python train.py --num_hidden_layers=11 --num_attention_heads=6 --num_key_value_heads=2 --hidden_act="swiglu" --positions="rope" --rope_theta=10000.0 --bias="none" --optimizer="soap_variant" --learning_rate=0.00377 --lr_head=0.00597 --train_tokens=1100000000 --max_steps=4197 --dataset="wikipedia_en"
Each number is 128 + 32 x the weight over the matrix's rms, rounded and kept within 0 to 255. Layers, rows and columns count from 0. Numbers have three digits each.

# layer 5 MLP up, 2048x768, rms 0.0896, rows 688-759, columns 448-511
087128113144150174109128110153158103084105159134165167137195133168134103081115186131133131127134044143183130064124182135118134148124101096142130072127183125149119111120075097118078158117121147
173096113100139125113136110148205103120053150165130110114134166149129131142195138125103127077132127136151128110138143079093166123134113112084136092151136164104089124164072077155077090147107085
117103078168107108124124155132171147101148154057165167131094146204135138186069141095115111149073128182166161143126144084170130088190117109042119062125162100113148153145079139081133107082138110
082117171137126148157149113145154133124102132153145130139159096135068178159106071195170121106124138155193195122198137160145146052079160095149162123129088185092139165126105073147108154202101108
082102117066127139077176114140103118048124094183086157151149139094152124097152088103061174132120187072150139150136142093096134135141146112141146138141144121097142129119160123120130131106114173
141134060192106114079106113092148150154122047121105165107130179079170186137159085129167150118119117102143167109153135128092116170083076098069065137138105129155170112152138178120167085124150129
154172141115158193111116124132086098075152134203130087101123137119125107116115136122170111138087124057107109116120143157199103090092079141118080131155136079161117143162135108101096131134222103
132159247127122091164112148069086160096159130139095183102041207122187141137184127091171084074123129107121117156138093128151142181137147107126139103133114123126110104119173085173122107118088102
175111091116163074125147105143120126124070132114136130160086135140198108127101101136052077095178095075123048133074090143159196106123114187104148147142169204152057110089083093118129219158084171
148053189169108091060144077089126171116107129153139088094125153124107141161104136163169170189111192116116112135113156192106122162125177198147115127128139090086081190164139094204103174124141104
132147160161196215158148133153101126126110104091136129181106113124174153102170167137141155153216077137124156192092192086108118152129056145057171143112143187115157085175149114135116151178104078
097115178122142114146115115098135151145131138173147105131185132128142100113145102146114176106176089150155084146119135149162129101119173181174110106104129142149097136102127122129153049112164069
093130107083101122133111105157152124144096110153093109052133160128122171073162174179136131135181101175171146145150105127183109139126113115121136104112097067158123149137064105118103158072074108
103108161134138124161120173083152148145171160139183114123148111169093134087090163134127208080093070103178206153131170140125137161086112101119126141159119076070115079153136158146154142137089179
210100130177130125139079143186138126102193110171087106119163221158104179125181080127078134123114145087167137112096153137100096153183148106131154182114118146103139143142142165112144137116215109
178143093084116133116114129044131101123099132074171105165162077151147073112108187103136155135060108119157103112160114116124167144140152137138063170121085072133122113186051155170181102087094149
086107182153079208133115115119095099142127116133091160172114087077107158131135119194123147153130157046180133136123190181170126148130129203082133179168133144108105113160191137105135095128141126
135140141111137116129100104192058111173113129107095140124076107124155152170043119158167157128061137143168191138090124119122173106212170140131154120101155187149118088138138144135147110117075130
165070107159088152095168160116135109104126140083064079163122092040075180116189170140124135156102143131155147108100116137146149123152115137132150117110112164099140155117152157108131126119153089
174100103113130126121183137122124130099079101135093138103157159194127128128160173131067102178110146128134138137215098149114183094163165186133105140209082147101137138157152111140113105108143157
154123127101135130157128098163095183158116159142080105075114155119126143113155127082131101113080104086084114095086101141175139171167123103102183178134074108138069176109139131183101151144143159
119131124113116121096084115164096114070108158071150095127145090154056086133067177080107091047126123121125119104166099075132086146170164056126114161150108114214055118163166189099077135155133094
156119164091113111166140109178146083183136185132135136067138169192127205185145121130090169168112052119163158146135144072130172082161143125083099152098116086147172152153114157169109047104156177
162124128078056120162163161172156149132104137138129102054122122153116137053092062095170114091119182169141133080162119151109135065142086125080144152178138078118139130130134101100112137138113128
181169152174162111180129085117087154155094154136172110091111165094150143153161090187147080180163117129151172083071166117161092121107154143188128167102152120121115128132088093077125092143149078
153100146141109122063114107127133158068093129116099097171137068102118100191119109154067187074042111155177194098196120126093115127142111140097153080123158164116102095130126086154140114203130044
118080139116113100113175085098119102145072191141124109077128061110155141092132127073135107103126095108162103197140131151106107062129124116115079099123124146124114141125092065103131118139094141
176200163136107054126127143128130115112117140129143196093129132128119139119122085151141150174116122187118119163159141126165144114139154125104147097097090164195109094120122134125156057173124094
060124138122154101189069136123126156170124128116160120107097142128124144163124133120165164120118165133163139054174169115125098094090105140075121079121149084127068122143096126091171091137149123
119139154113156113159100104140129107114094145102120145038140151170123127114096101090126146133143096104101093065211116115075153191153155120158161136147132118149099110058104139211149089143108054
138133200176138122119082153151127074090123079163080173147126131092116121113149127118123170086119119106131145125153128158153142099117119116176108203112136150145130112158156157118135093122175119
124152146126066137150108119114111125181208082082134117155136079123106182158182113073153077133130154141128133163131148114160145143144112186087126123135147107112081090158081107162096108102167119
165115157182164077077139211151136165104100092151109161163098089133084129075194114136123104110103128155153105193058110086193137190180154146138102171132146144174141119155223120119128147081066090
064132078181091147111213112143191108136247147182106084121176173116158147099139202197107117092096098113129152082071094079172155101142141062115129207085129165130122158142139146161101090119140171
167155144132087089123137073140142108130102146145127112096182093196162135180074169058112144090143119152173131118098117092119138119093072164099071155093113142141086128101101086106086167123109089
116145163102117228107145097192126140122075197130111128150159184144177130123165125107118202043087069117141143141105202139173090078108098143113181133140166086096104115128075166133168144094139106
130085211140073157126126069109160135108161132102117103160095124151137124127132124194113140179127115130156138177084072184077109098162053107072109121159092129144148184154132124143155057101170206
108098081108207107129135146129160162183131081128127177105091145143138097149097149070099178081124099142155089158146153141070129137152109175176108066083172173152078132150072077170093198131122119
148107142153069149072140132091150097104122108112109104105086186141113079103151107098175121169166201069100144099096108135159111141070141109159223132129092126095141164151126120141153057143087186
116108136126117126186145114137168102076170178127172134125175169074102105120193155130146158144194101192115128125102145112097188072168124115126153101142146138143152155154122098068108095103150143
110126161103085118093135137106167133092125116155163174180124111165137124139092055145130151081123109178174187144057096129146155143099104137065204074143134126102147146123129177119131091127103103
120131098120158150165130098133161098180106091136106159117092137135117161138135152128112115221165192134094178092094134141117121073148187136104114157106149072075161109106174166156071142056102075
165082133149119127136130114159139119117150167112117137129177171181123203127154132083111113174140182113169144115106168135184099125077197178095083162070165107164155104171122099062100148157151096
130150150135185157151122121137114183123122123210091136174113115101165167171174097127098122168115113180121151106125154158119073085090196106136116124136177141130097113129067092167160161185186144
097126167208138081132118107110163158068170089193135087078102191109222168140129144168135114189114132175130095088093145111078150177127113132100160098121218143119117128097145101170184111123175153
147135163155147108171130103119121097083122105129112185109160117096159172059089104087134110165146175158192134119154170165130122123150157130143116013122116143135143170109131167127134086155122139
185092079161118119201136159147154122111173117118108155122141143112144111125179169130183117130121155109085130106108119102130141083118182171116139122117160092139163142145186195142147127115169172
158144134108125070133108107209091065123122104149124173168220213105108162117162079157168084101087117173110112114132096104115129130114164113119147145160153086128151133133164107115129112133200118
126154154152142153167120088098123151097112124110108133064098082155072086196134099152171116175170061092144109150064141142199115161144115142155164175120133114125146062133103105095160189107117137
158152104068163138167110138145183128157129158116126140111081123114119098116109122098113112090148111147150070187134153123129116130185107133147119167157138068155192122119122081122110146077107112
159159106123133138157147166146085120140130131117132055138185152144092109127141127183192151111170159115143099157123107165119155142102127113129157148140189102128106118177176117122111137142120188
107143105146127094085130139166127101125170190033143136199180152134133156122123124141137108172173139158153137069128092100096140161127157138164104106133091176152097118117107124121185106169149156
111101094123111176163155136127132096129106118127163131134119214140066148133132111111157073144102120162163086117181145110122079155126185146124141072160104081121174111116096073138129117213132062
134137119118134079107102146180134016119127124174117140142121138099092097145087057186143023150084114154109142187130162146085115092160150088072190154154088130128189070141148171114119092060128187
110105114138113145137105060127177162168069096199142184144106118121101094101098125078140056142115122132115151103146130114077092122122150034119132118184132116127082119117125087126098131062178166
111093110173138162123116100131073088159128183127095103099120102145139073132156100163151109151087166164166164146101099116159123092076154076163165135126080115141185132157136124109137104162143128
165106104155133118142065126108160133127168142142127136146118151127169103096158190131191167125155115111093144137098101125102065094168160133114162076141086133128121163166076119113155143094066149
123136169098100118126081085144129117092159082098148135096143105145127078086150139132171119148166172085076154150205145091130124149071138181148101126108146184113110118111186133200129116144199115
123199153085095120180116156112131127152132091137070145164121101090117065188158094111110111118113119115095121164088097156164104146138065114133159113139147121101144138136206099130114101115116126
140114148138116142102150149082100088127122142162146139088107153087107125160130054126116109129136191114071127154151099139155100083146120106130120134125070152187170153084169090159160108137096113
094070162108101087102139117109152131137118136131141116134162145113070119129095094123165105161056118095178130162115168100130135102139146095167090187116086129131135145141067120158153114096130129
135169140119133152121119160157179148130091151109102127170161120154149136133153103126079099099115143142117110063159120104091078177162133125147172141101115075086171159105117130041100145132124172
098194159106121146145177142129132125098147079129098175145113166101140156076153139131133113121147163134072062146141133122097106164110129132162134160086111153127141137058135118115134078139134140
156137125115120116139069170064090127186176145099107060138133179199103150074169079195159092094119142133109133112129118157137099130127132068133111094171121158105140106165094159078141203127164148
134083172088157100133056134166089140168124133157136086136086108077136113123097093163088098154102190170126095130177144114138116127203101050078132107126107118122171175056083128200125205124131142
096143117096121100095123107109161167136063197110113128086137105096131102174105115119183163131135187115135107185158095077091099127137138103132067167096128070137100178154080153184136168163155121
203155171136173070108103114153122080108123149160169105142121147050099098111108092117121111154075119105087152140123137072132138096128114159135114104178100145129058105169146081141115147094091086
143190075173124143065120151135111127165175115126048173067113103102187122154151161095111188109156120154101104095145082138084088147175157192162118121141030167113148158144074173172149177170215199
127088138145070120122157108095081113129165107103073112069136119157148076102121140167095110136123159153151143122139127127094086121142158169171123127113097134115135157134138140154110102117205147
124132118083095123063128104199157119167087132098158134082169137223101125110112114200227179164043144108128108176139162170161141109186086096144151134124121133146139085167099115147063177149113148
161120121135107180126162130127109180051172117098191168160115105111159138092096168187097095153134128112148145087132177136158103147166118161123153108128114152079130133131150123111120098127132108
120058126166147147115128058142134101119154101131120095140105088162133133129081093147085132113108135176162142134077153065062152116157140136103108160132103178099128165136163156170083098116140107
# layer 5 MLP down (transposed), 2048x768, rms 0.0864, rows 688-758, columns 448-511
128115192117152152121146127118095143145129161192128140137148133130126103119111107135137166162086157117154136096142160135128150124102133152181146118167171139116150107108080141105088147138153146
143117165117111142148105080145161117133123107090115172128118098111123143085103095120112137101114074171195095163185143089132100179104129146134129145089161148156114133184096125177124091169111120
151102057132074150098062101139106088184064122064140090161174161138182104122225089114123079216079118128165145145159143093081097156088133150129132120114131141153161149112137142136116161118178164
118143138135111173141097090078140123079123133132089105068098121129143113157122163105137126172124145079114108172183091129180157084107087079115136147178138162073114099116102169118148111136179120
104124143131025164155123134191070140102120130153152101207161141109170148145147133172049137187127114176145133086124120138114175043092121196145143070117170097130141179110169184147168143166111124
135131153118125153134140099124095109134141129098115147135122135105153144105147151151152221144093144097113109140182088150111103116131175136137098120123160180086141145119155114125144087147141140
118121131119097069139094150139138156150122106163121103167138154123116137131143119154122115114134091132100122093140126132108145129104130174126195111161194177143152161136132079168087164141132090
120132098071063124159122120186145127093069128134090138098131127131136081094172118125127113159162123090078178118011122182117125094150110157156116185162124124134114109138123096138119133158152130
141100097108135106087167150156066119147118128105127131137110148099145092119148128121146134169161115072110084132103104103118084063120136129177130149154104185136110143072158072111138183102176130
060142210083132131103161113174140083118153116139128204144173135135159094125076171083139122094157097086147140137125141125186126148181191085133094207135149117066099122110112074178092086094108114
186158109150101128164128068095130088070143173137112149151214140096139179118122147117218125139119127146114133104136143201156110114085123092148117181106044117067146118105167095143149127175065102
072140120131120098132092077106148095187169077091115162081109145142167099134096127110167132097127116171162151096095113143149091103140165140130110083127120122192215138162145149149093083143129156
105067062143193114160174149156110137155051069107120094092136128107094103107141117118184093108126124185117172150166158100119134179146139184152138108109066190102109120121067092137076084102178128
123117167120191100133139152089125132144142132141160156198172167132145094046132123120179130106117133120129170094133088059122180137122152157140190102131137137135092137113116143103121161175112132
118149116099139089118083086117170098136121166152140153137185144129109106109143112160058106154151125185128095105122096160097169157090118155187126178155147183067107159124173113157056144084106117
154157135127091123117136126099166106121170127116121075146148141146099099113069159143104093121120145110075121073180101131086077121094147171147176172100079123141141135126168126161142121100087116
173180086101188171128074165139164175139128136136137104136145169075145143116169190155175119145133091079129105107068121176117115139075114124133129077178136135181124151132135110119085187085116162
134115113156138121099158111148161180186141141093123154075118132098080122204111154145093129153128065167165177121129153094066138182102109142136097122096109149131131130143126116105125148064071146
151112114103136131178133149066093136164132136118162094089136161110140176103117054110149201159108168131123112112122154142148114143104140066141131162166152120143157126172076146143144148150127143
177115127124158133098196117161175141129112145125135111151094184148117109104159155110088148171138053224127157098181048119100133172105175144145100107177107160073122116106178153117089170094131192
146115098181144147128142127138089125162085120094151138116149099121178106081106097124078119119137057136167097060119109070128152156123070088098065099100117144115174182125198114141135113121120202
154107164127117149075106165132180096135096169066118159150110121143135090148119128106095134153091172147162188127138088170132081155134188066122117163094164078210116145116160155115131159096088189
133136111156090115164119148139179109085119134122134177104062128190142111178192133092125116228102111120157149136145120083148139189113132112093168121105102120203132128094124065159126082174195134
141109167092136151135123084119052084094160183140111178143136191069169116090134170125109093072143090164082164168163109161174179119151127151165135124140133106098160149142137133125104113120087103
107159135148119111147131113164109115135150115130126104100186126111133104163110094183160070129127158160161129177108118097164131155172114139122144153194066121180142132204159146198097112077104112
150137132117079135070083126091162162067173148158105150100148132110120117167132108066093137129121119105089177122074095091161184108146071149131112125121118148090166114055189142163088156157153169
156101092108120094091135139171116172146111184149156121129122114151113166102120116092178133131143132086119062101169079165196046112071130114086083139087199126109141150126201073121133149110108142
132110181095109091148200099121192105146141154080091134097166138134120164171165126108124094169114120140076151130097133065124084163164150151148078153068166093152178155187132188152101135153112089
150167099139084083153178092152130058138155135115177147141134105131057171148159117060162175086128126127148083153118091117128142106061052153120088121127076065134142079163132130102169079093125144
091130128106123127083122099122108148148083173118131130080153087126104110140111146130103140160065127124098159106128181140156101181175107066120166108158097160128150134121100078129152146149134103
075074164162148088098116110138080179159129111165128159176164177119157080140098184143113137152158168175163120088147113104123222091147176115103160145153140138147152139098078126179068118124084134
111114162129185138114088143153082115137069079145104105123126134123126194081045090189130154130115151149169115164116147143127101061170120098103113110134100072134123127078118106142112145140183077
145118090105160196153121071133146180140159169119153112117141124109183124144169103164109139061144145097050071126108124091199139087151158145159074115133118066127176088108134196107091114135181118
142122100162152099140175119118156097147087095133093096105093096147114109147118153177159169100101133103102121089116170124115105142132103194164104138144181131117119151177160102132071166164127128
110110175109104102130087061191136174093069176148162086112142134115168119122128119097171103085106128117073114065148145104108064155174117173133180115184113196135111130066134157059126093152119049
131131151115108146137142096097123119155185141103145089106138086086181114081089147099146098133163122123119132145187145088144136119156107092130159145092164137119166081140111118069133195093159108
086203136204181115143141082111173089125095079060075119183123189084163153140082193174118063157184137109133085144127104150088135117174074109143164145098193097075154114083119124143125152060105120
079101124160151162087117164152109153115039125145141127140108146138121123199145084165146164152095181117126086188162131152139133114120108174084131087091143130096122141166148108099136158103113104
124125139155102184128158127095101146099101125136136196176225126059205176133132129105064154136157117135104067127125177106075127174107107176121131223112127152101139091154156060121162107107119097
107157156128182130137172106099122141172156112102100103143130137150095122140115116124100111167129120128129128130140085154179154119121095070136111101139148128099196144113112085126194124042097117
098128122133104154057108186140125187104115137108141132120129052177110126042159132157123097117118041071116144151111158072110186134122101103106044173123220087101141043130095158162076170097133126
135129141135162136108170112140119089082111132192188123165096080139161158120087089134138138182090194139127119156165147150090056097109100101181121115199166152094126122113134168097094171162109091
140136102127178117166096134116150100122159133093128123196098119169143084127145102156149111154163097098185178170163132103095120059093116119170144149150053150166155127135090094102126137143148144
211170201155059097147156160150108180182148174080100061066126179130150124134172154179115111093145139156049131147101045178087071089137091103102128142153126137113092089083161123090096200112160120
148127009161145119172087112073165135107109123100168138135165080119149196124092156113131148040178095191160161177123103122108156149162194148159097130088160127104147130187113142138148137118130207
139104094154181155197075123077115141119096074087158199179122110127107145150154142141087075109100154168174113084123157130123116118163089136157109155141170164148144161078137111177158152154125137
146134139115094134127119140126095135104181121130185133143115152148152125136179085112158120100108138101127106133079210076194098153158103135168107128183113079161129089138175060160151158140069082
122105089106135134131098098087102108123120152153099091107094166093108139145133114135136161122171131163131104089112136069128084158147145151126076138152178165174158168125124136157139134155119157
136166107136119147192077149157140166109096142163098125159114162151181129037138104098109111144184084106140127123150075103136156109128150093178102158118129060182090144177175092130104169143134156
137158083125130065153104134132104128110124135123073174117184143079132078064131129115184129107132119123081117218087166182102123076116094177068111109122131070184156134122085096157123189094127110
089099166153089126166067126136164095197142111164107116090080125149157152171145112102166129107103102101116138081118097130163119104046152138144076164147095184154133120145110139126119158139152140
159210145089165109123124114077148115146043132167068111139088179160165155058128072105142102120128089056148132151072111119131176092095129179108168113184143115153141107207156097139076077108165137
137110133127154075096136112204167122133066114124121131149157117120126083134137156061069124111097137152170146125169136119187189116127131111065164118154161076131175182109119087039136078165139113
114078214092119114163104080146126104129091155071081136138139116097136078138156145108084160094125166116101071095128128108108133190130075127104097100113116089100069142123108110110134062077196100
109159106094115120142131060099175084126091113116169173123093140135071079104089131099121167089107140134110081121083134114133135117116149122153064138135179122154062134113123071143153210124139127
092111149188128192176086142120072115164126064177100095082151128100101161161140131110134119167090127077133135153139128103098081089130136078149172156124117124096102080080101158121079096130182164
091138133137100094105126127193140155146186078091142153171131116087121094168145133149154132107108163120083201153140113103124111113248121133059130144059119142098122153169125141081075132072136128
071100084149180132084119098149058150136089122147157174197145113156051104106128168118127101089124134127159091161106089099125136109133153120148114150130139090110176132120138149106145110133113082
133168124144109160168124136156102107147177103129156100093121113130074134142123155153076174104160127127086142098095199122159135089175121156100119133125131112147092087173176124157116153159137144
121166119148160143110117154204079122135127062070125173130125139117168134142215117097076154073156109150093153155147131131144163099137142127095083101173102064132132154112062159117150062136180068
055139148067108158114159143098177156110122159139152117135141190067182142177153102158159100165123111084045114122054161150149219117129153171145080153185063138107128098111143151120168172131161069
118123128154141127099119150133146129137160102106130184160113089109122177163139129156100114091120164133116142126141116127126228149134164124111110045100135142179142191091118073064148199143152156
201129130103158076080077166129175101130195083132155102166127164144129075120176128127128101092072169143079084116052175058142149132120126134117111153087120130139132169170150200114121082116115154
117123049138080131148124117124135128166112141118148057103186139056087116189160138164094098116138122072089145064091128070069149180105165147155147123144156124130090102151135138163084145114132178
079188071180089167155166110122140088034091093061145139143173079171124028057163134073228177098150071089152106120052110194111154147111113165198134166093122170190123062169184121115127068106127126
083113113107178107177178172151062107147136098077153161167156176117122165116135151162109081168122173107110105159112118076088068159134127102123152153201186113144119158151098137061125161101105149
109166123093124089083140121091125175115139181147131162229171185141182124167178101115099120123123177141094149091097134149122149096103164153115133072107162056170073130162166133100098106132174089
106111080114134116184154121154138112140116133128118105163097138113090140115146153133106135125136059121148140132116093116094101141111160192041138110095146117103189081147214130143166098140146147
140109119119118200112137094104098182138217105149097169134116111142156083122116196138086029150145110182106141127087188144111122138136121125080144171193104121110103143160100140145161137112169094
135150145118119091111094161139128124122137112119160123132092128111086139151153080138212180142117104094147098176154124197202112118150142063080063101142139130131117143152134154143069157109039045
205157087153096093131121111180156144086162107163104128201127138083090185154125170123137139143161166174094193145126157102129135130161161121132106137085115136083183174132157137150143075107115160
# layer 5 MLP gate, 2048x768, rms 0.0862, rows 689-759, columns 448-511
151119135058147170147122098093073075100117106115175146093111080135115137136128115136118145113180111153140166201112085135168134192153094158051172228152120091160153148157104146178111153157112128
141120115096116113158117125097160101115148202149156108125125126090122116155151104108111113140146135141135120140124192128180126161169108134138164133189133152098157095100186175052100099149103106
053138129161146132085140148093108131125119200111119173165046101186132117130099089161161135091110171108187164108061121118086104149127106185150116115124106196117208104120152144122080092132160110
168100101143110216137140095098070154110196083167103153063141149140122105082107155114144149123208100097143128157143116076160177163103106152124159192109123118134077109114088164142096132150119180
169158159077127109103131162160125113175140124135158063165087111179119091099115143138142077067175132162110103127130081114158157112101183092081064148115072132116123137171110139083078156165160136
127164118172163143079150121131068159129134149059131129072158095182104079122154108121136147177154130216076149131137080124138159127112163144141096096118151100075147127142187142047131142101097106
071086128137141157096131133140141090158114118082130062114128117166141109139128148133126085057157121125147184158106148168087113122138129126081183136125171164157132115134147122163091064132137160
134103133173084167113140149154112103139136144088153160101127156100126155173112094123153110139148100165019111096057161135164122107037082121162165174145042112124172149115140088095106110187187116
183144151143110112049096141161136093096116110168131085132103141102094128153099124101149083157095143098052143146124060149132178171108155167133137056133108103168144166131145127137080143189085158
078130152124133116116137103148180120111156101078114075111145144149169133075191055157162102112131152141107110153148095142133113069125112105124087109117099139141090114090102103110106132105070153
083135139106100113157131108121139124121135138144109165101151153116126147160158131143129087149151099100139143089164108072147068158111154185163120139097158163075099094114098130119153139123127115
119138081118184137156138101146181133129103128087131134152160137197124183176165140152116132059143132124104144150159100113083132137144140140142190171105101146141140080091170123135070084103110042
145174145100086127081045130076095154077102101152157179111140104164118145164140083112044087111159176126119124142052118095140118160119118153117090132144160065131146127143117156147149085133115151
157102100122090104116134072118183177099123163154149152131143131083174153113123124124096098107095077147161136125124118144100125101113097175194110144151140185180154135114143125150081110123156089
112180103111084128166069106114123095134153054159185148120178169108123128139101091117125112100163146138138117133119133125079150097143124163149147112069040170148116184098083144150113112113091138
090136113157133112168116150124105135083126117123158176138138110151133183106125138083118177149159092137111152211067161130097157135125158109123118122096113120130144078167160084112168136178169127
185153097103160139130153137129101144097158107095119161141137088119175142154101120087133099145109115148175121106144163116123125149171089160085065152141126163134096133128107129058119148120224064
063140136175092102126157108154176120149072173178120092104141131157110114126124140142110186132156128099119118094177127100076106116129132170082150121147154156166139098047147167101120147197125091
171127161154134155111066155118126125133123180126141163163110096191137116197114120155160116098149138114119165118128104139091109089170118130124165109112094083113125098178170134060126132113144116
172106093102166221124102147179117173129174118109102143094159083111119099082110130128155136091107176103115130156068170121071121173109137149053142149073145136126140184138151106204100145152167169
149073153127169124184126167112091133084150165090104117138175150087193083151070167182113171126097165122119155185119108113130165137132089196131167135118126138154153177151136108091145100128135112
106119065110101151130110100065153174152065114164091123108145135124098134116151111134157137114113148112099132168135138113098125147138123082169157115172147127099160078131071162142150135134116130
107141092122098138121157134103093101134134167127104151188130157129158154120138094103114139122125184083111112101151088117089078143099129132149155105140117156142142165090181101119149119116145062
108120100161118133172144155159109143128088122128122155104087149135125124089100076124144154119180101173162149076135138171085142114134140074175130142126096200138148157118144137107137189131135181
135099146169095090134145120137105144167108086155133159084125189062137150174187091119113156178145068137172176081149127127125175136106096145108109067135123174169105157004113090139159160126150152
154138081074114088135185178114131168132075138038093125137065164028180092143155143106143104121133113162074127158128123116145113096130093113121145128142172154100072133063119161093147127091134168
089138066127126117121066136129163107134159195078126134161132168089101082122122114113134141115140106054132132106087133100095141126100138145166087119143129140144143203123095105138146158114111055
145143172164124102130090138076101158132118075151103119159110153131160141133190144102151158105092123077131162101171115143176155138105093112097197107173130170177162109101111060126146133109153082
116179120147087124197117090159099125170141139126106139132139121154154093137107023107144151116122104140128121114208145124128170088104116167161126164125115109139133167131183160138091077169128089
128147082119163092079110133165169128063141155100106166128123135094125126139168122129062104107174147155146148131114126084120122160158152200152136151109138021087109184141150182195075103126108142
170094148108106165172114134090075115130152102091118032127140124106195125130100125150138150114139115118190098169116109131120186133092112138117166121114086162129071125106109140104102146144106066
155109124096154139158126154125139116135112172165106078125112124147148124112133106108102121158145127119164171104178076142151138075068121070156145106116135135134110096113185131123130150131137133
103129119145173136127167177157209095111177178179167140092114139121117085108157136163139102128126123093096135137093096110172122196137113137134097187105165151135146110134025151162132177095076111
128088147109124066148137095097100152175165135105167086117099154144115122108134153093119150119118116165091141151119088153138127101170138082136105089114078162174112054048151132137149129166114155
118103082175156161114140152158063145125122084145106075158144117106136104115123104126162097076175100116126123111118138090097140152112122128121130156095187150105157140186098131089111135086167175
126153132082130152127084096147126101140144123166100160111121121117146117138110078151166148126137067087146142124126136142166105135146142137110103163135116121222123122121110181141174148107171126
100143119163075143187123126121150102131145171113080081153089135126086097120115110198150122108172097100155108109117116095154132130098112051103147125135123128124167081110158147102065132104136089
102163167122022098136119123130183113057136093126070122133105144147127162163111122122132133119112159109118127105146111150143045090096132155066179102153133105149135144137150122120114099113168090
114130156148093145128111092138123078064105206111128088145104094132131190146089146108139135122112130117112196142117106177095101162112140142125124112103163099084081110139157132097174102130101107
161107229129154110133151168121115095133194224131169130121129138154091055073105117147153136152191115065169157103147127089118099141118119101137121088230138089108135110155124146075092122152047160
132105159130153138091145118107193124075094079120168189131131107159111140157105128084135065099106150107117128124138123049183076086129130185131060176156137112102081126098116142148174152111124132
158061065190084138140094133089108185166176160115134160120088164142166202112119087117125122135148075213136131136174117089197139143183057204182168135094092131182181155128099137179178184134181099
120134144105087090133119169136128145093156133103074061087135095091079141109138174049125116154148083147128085165121125158153121102118074145070152063135102102092128053119143101138117097128151138
096129154084166111114149081142145145190168147209133140117134135150169145166170108095136093164110074086073133111127072105146140190157180122124171165141095138170121090123162074095098141117103133
169103119124122206124082142171109149196143097104137070110122121112123116140080099119115115107161131100165069115077135180135111111116172163131098104160115143094155137112124125209144117127079132
109076116137100131096098105053152138152137138126168078079091096147139112093129108074050105134071120177124151098096140153172128159107151178164115064187140129109122144141153072177124224104156108
135151096141156121133153160085191128156128129154146144071161106189140100120108152108095123182107143150116142123142151153143173145120112104169131099187141132124082089167115124131096127155060130
137213099088152119180145097210133096142076127078170148160081147204145127105147124106193160121155185166164141101179144137111161116164101134184096135121035122182119124163156106142144204145172134
138076122095125143140138083158115110149141147093142194092207124115140107095190070086171124087125186189184122134151155144134111140044143136140148151203182093173135120129139157096171126115180142
193138149154136101141135125110070069112084145113193162114136103138077179184135151144165104092146188159146118134116115140139119180145163142142123095169165155121166146195128160180113201086124142
132088111112039107133124141115121190133151094117129133087123149151152147165109095108114174000148127153121125088141166110166107079108127143110155140110079100072144150156131156085108159105113092
124156155220154140133142077104131136105128092201096117143154109146124181126152120070156173102136130140095124134034106130148122069143100099094095110062115154130178117181179119135210118148068097
131125191169180197138162160126131185141117138104129094089106175187075078050114068130181129131176134140177176121103104192153135142084124119127123185139188104132143103126107137091112121166153069
127097191155149148101117062133150140105106143125089070212136022099093149129062099049105119187147141101149133068070132101112113146097128075078180168073146116168114109113104114197125078141120144
157124083096095143162120095141091139107138148163163075112117147085150117086188135140136114219154146075097139088167067147130097105103101125189117100137169115156126147059150099119160160192151137
095139188155135166083095148166146124071130111086154110087191172176126195123161127104141121135108078151035107073155167076134101114133106150095127123116111114169174168051114148114107213095130102
164190117140139136088118145159131154164141120055144109128161147104089092114124147130124138157109122100137112164080154128104117101186125101195145126147063127086119097109160144140192172096169107
139173102149124152127132100133155151132066126184114141113127103138132120109133129168133187086093170140150138143141135155152134140082173144112119130117123092132157135079134097133109096155111098
090108124114126146162088127115128082142128112147201120126146154136156174140096134133078131191190076167096132186110124134112156106089082103148121115143091126141119149114142152156099110105144179
135131140131076130133138108127052099130158134147157085106132168151182140147123140092091110130159110156138125145131107114203148121063135152116112118119162139103092165105097146082162172105105099
153138181105151142109106109114110076144088137152152153148122143144140147079114134142113144085118135158101138187159149167111104061121135189151156181096132091192053172087108115097129155178140127
184094139167124162151148142156110133082133198094105171109104150116111143096173042157047093205086080060152154166135174126124134113146095112160073131122148151126105133145197136106130155115227121
126109106174147135074117130072083154176141158157049127130196098105151127145111132177145095137104114093154142149138149114092125162169151096118103122071131098118089099114145136123166131102091134
127087127120106108137111118145102137152141154138144175131147156074135155225096132114059110144114201207119130187179105119139162122144133079084119094153163085103156229124119123127104196134158142
134105171090107158160167113124104120170120043123114090121093119105160182109108144114096186148081176088132188153175132155173131121137105121097169155122166126133119136110177144134085123056109139
133153117140163127160110091182105141108136141077168149148166183153071122137122099131125104128170161061090150123146138071148164099152139154095126046078105080136120066207081090168078127128130130
075140118063106141161084153170167119120160128119148214101123169140154141116166144123130107086123097128190118137124127120139083187114188163100193113195092102133125083108160109132104109090135068
137164106151150155185089097142114165123142103137164124138128123114119135100102124153131106144166071128143102059158141178151153096180126138122138113113156181153117159125163178079122140146168168
093074101136162134076110101120201161106108100154134109125087111127123176161126103119094149157110054090066126156140170120117091154133129161135116134133111135116163128097183116066136166079088175
117155158081139161118165121052163109113165082060167164127085099146059128155124172135089121132111102127085139126118116142140133092103152192117086143037108114116122120136118098084138126166114182
081132166165135144123111091146078059141150102110097087131090181113136131122078188181122105098157146117103166132116075063107114127131086123081151174198166163091134119111130150134109154156141146